config = dict(
    n_layer=14,
    d_model=224,
    n_head=4,
    n_kv_head=4,
    head_dim=64,
    d_mlp=896,
    vocab_size=2048,
    activation='swiglu',
    norm='rmsnorm',
    norm_place='pre',
    norm_eps=1e-06,
    positions='rope',
    rope_base=10000.0,
    rope_fraction=1.0,
    qk_norm=False,
    attn_scale=0.125,
    bias='none',
    tie_embeddings=False,
    parallel_block=False,
    init='orth',
    init_std_qkv=0.0273,
    init_std_o=0.0,
    init_std_up=0.0273,
    init_std_down=0.0,
    optimizer='muon',
    lr=0.0104,
    lr_mult_qkv=0.5,
    lr_mult_o=2.0,
    beta1=0.9,
    lr_head=0.00671,
    grad_clip=0.5,
    warmup_steps=200,
    schedule='wsd',
    decay_fraction=1.0,
    decay_shape='linear',
    final_lr_fraction=0.0,
    batch_tokens=32768,
    seq_len=1024,
    doc_mask=True,
    train_tokens=269400000,
    steps=8222,
    dataset='wikipedia_en',
)
Each number is 200 + 20 x the weight over its row's rms, rounded and kept within 0 to 999. Layers, rows and columns count from 0. The size before them is the row's rms in percent of the matrix's.

# layer 6 MLP up, 896x224, rms 0.13, rows 460-463, columns 112-223
104,196,171,230,186,221,185,211,208,210,164,220,193,170,200,214,159,198,242,212,192,177,190,213,217,196,206,200,259,218,205,210,219,233,222,222,210,177,236,193,235,188,154,199,230,185,202,197,186,204,166,209,170,190,188,194,181,197,175,221,201,224,162,202,184,186,197,200,206,183,176,190,191,179,187,220,195,204,231,187,227,205,189,183,186,187,216,138,192,196,214,195,231,214,192,212,216,207,189,223,224,215,224,239,226,199,224,177,194,184,177,203,215
103,217,187,215,177,188,190,192,175,223,198,208,206,242,188,184,194,211,180,173,227,224,220,218,186,200,139,197,194,247,206,198,193,209,206,195,186,208,190,204,198,212,179,186,208,217,190,230,216,218,191,248,154,172,195,210,183,190,221,175,175,226,217,200,213,220,202,226,196,188,210,172,191,190,164,228,197,208,183,199,226,222,223,226,234,234,208,189,158,206,207,184,198,225,187,242,180,203,147,201,203,174,194,246,174,190,182,181,208,238,236,197,203
120,187,196,205,182,193,216,187,210,235,234,196,205,210,187,209,225,181,161,199,228,183,169,222,208,195,157,194,205,211,198,199,182,190,184,224,226,182,189,200,226,155,240,197,181,204,174,229,181,210,223,231,180,219,209,184,229,188,199,211,182,210,167,209,180,207,179,243,200,170,209,190,196,205,224,203,198,190,225,196,189,221,186,215,219,197,181,211,180,167,196,198,221,203,177,215,189,219,167,201,230,173,178,203,222,216,197,191,218,196,261,213,225
097,211,160,166,218,222,210,225,190,185,216,204,208,217,223,210,162,196,201,234,197,202,191,212,192,203,170,197,197,200,212,214,196,198,200,232,232,205,211,200,207,196,183,152,172,236,167,209,197,189,223,191,219,178,233,203,216,181,184,185,204,178,201,208,189,212,190,208,218,184,214,220,167,196,216,191,218,233,182,159,228,206,203,178,213,190,171,253,208,157,227,205,199,183,208,232,210,245,187,188,237,224,197,201,193,257,197,198,205,215,208,180,204
# layer 6 MLP down (transposed), 896x224, rms 0.0609, rows 460-463, columns 112-223
102,193,191,182,221,181,151,204,203,200,166,206,187,170,204,163,210,200,212,219,210,188,202,159,232,217,172,220,178,190,229,188,178,195,214,215,213,190,211,205,211,198,207,192,199,200,173,183,196,203,192,189,175,208,206,184,169,222,221,191,246,199,199,191,198,183,190,189,203,200,198,227,185,210,232,218,202,245,231,190,167,204,237,205,155,193,220,216,217,161,209,195,168,234,225,227,193,199,174,201,192,202,188,180,198,207,157,192,203,199,204,207,242
099,202,204,200,198,220,229,209,192,196,195,195,190,204,180,205,182,198,222,174,239,207,224,203,186,203,202,183,218,175,163,186,186,186,211,187,235,185,206,183,197,219,211,199,195,211,217,192,217,235,201,170,246,204,200,159,211,185,215,230,207,171,159,224,186,215,185,225,205,181,206,231,193,208,246,185,228,198,194,197,197,198,225,200,213,186,207,175,199,204,182,172,175,176,202,163,180,198,191,191,186,200,168,197,238,213,178,208,155,173,202,185,242
114,204,222,197,171,206,206,209,173,245,202,212,166,185,228,209,204,202,232,186,215,228,175,173,204,193,186,193,202,168,203,207,222,231,179,223,187,170,207,201,197,229,208,205,232,218,190,213,168,215,206,182,196,203,205,186,196,197,198,191,217,215,196,176,207,219,210,217,170,191,224,188,182,215,190,189,206,164,200,222,197,237,220,196,195,224,198,198,207,205,205,177,187,186,240,218,181,216,196,219,195,246,136,229,168,214,207,221,184,191,197,199,182
099,166,197,191,207,193,182,190,222,201,194,200,223,199,239,202,171,216,163,183,213,213,186,186,236,207,180,144,207,154,185,197,223,176,203,210,211,204,216,209,233,208,147,182,187,207,145,195,205,197,171,187,200,208,195,219,166,187,213,211,212,197,190,161,180,222,196,211,201,213,185,206,200,219,246,219,206,194,228,158,214,213,203,179,196,203,170,195,170,195,162,193,204,226,210,185,195,188,175,220,195,174,217,209,225,203,229,194,218,206,236,188,220
# layer 6 MLP gate, 896x224, rms 0.128, rows 461-464, columns 112-223
101,188,210,169,210,197,235,218,164,240,196,232,203,241,222,165,188,204,208,219,206,200,189,237,167,237,217,197,191,178,179,220,184,174,198,240,177,174,195,166,159,170,205,237,245,194,170,212,243,188,213,186,226,177,189,202,194,187,171,204,178,223,188,178,219,177,182,201,220,204,216,215,224,191,217,203,170,191,218,238,166,196,187,174,201,182,197,182,189,203,216,184,208,237,235,188,206,202,173,197,221,180,203,154,209,203,206,211,201,222,159,158,200
111,206,219,212,204,182,199,203,214,175,209,174,211,224,211,200,229,208,165,202,241,261,201,211,211,220,202,170,214,232,194,227,239,213,172,175,175,228,227,188,157,214,205,210,226,208,185,217,215,198,199,213,209,155,199,182,224,206,170,198,195,229,227,153,225,246,194,223,193,229,220,207,189,202,190,243,215,165,236,211,216,207,183,184,230,187,202,204,190,231,210,207,192,207,197,178,181,191,235,164,205,169,211,185,218,225,197,194,199,225,196,216,208
106,200,214,242,254,181,210,185,186,212,188,214,192,202,157,203,206,210,234,184,214,213,220,224,220,229,203,213,175,191,219,189,172,257,195,203,196,196,198,176,186,207,232,230,175,191,185,206,193,208,184,196,197,234,191,203,202,202,211,222,188,222,158,187,204,192,201,192,198,195,223,186,200,224,168,175,205,202,212,252,194,205,221,198,205,186,206,194,219,201,188,198,174,166,230,175,195,184,220,198,155,171,234,178,230,162,191,208,216,208,193,250,196
108,210,234,175,221,190,219,222,226,185,166,167,206,188,220,146,175,205,181,182,211,179,171,204,164,148,207,195,200,157,184,203,207,192,197,211,207,219,188,218,211,182,208,187,203,176,171,202,192,187,210,217,220,175,202,214,173,197,204,224,171,224,196,182,203,219,177,164,192,181,225,146,211,216,238,188,199,173,188,214,208,208,200,180,213,228,204,231,203,196,209,177,217,225,217,230,203,183,174,209,195,226,209,174,186,205,204,230,188,192,200,194,201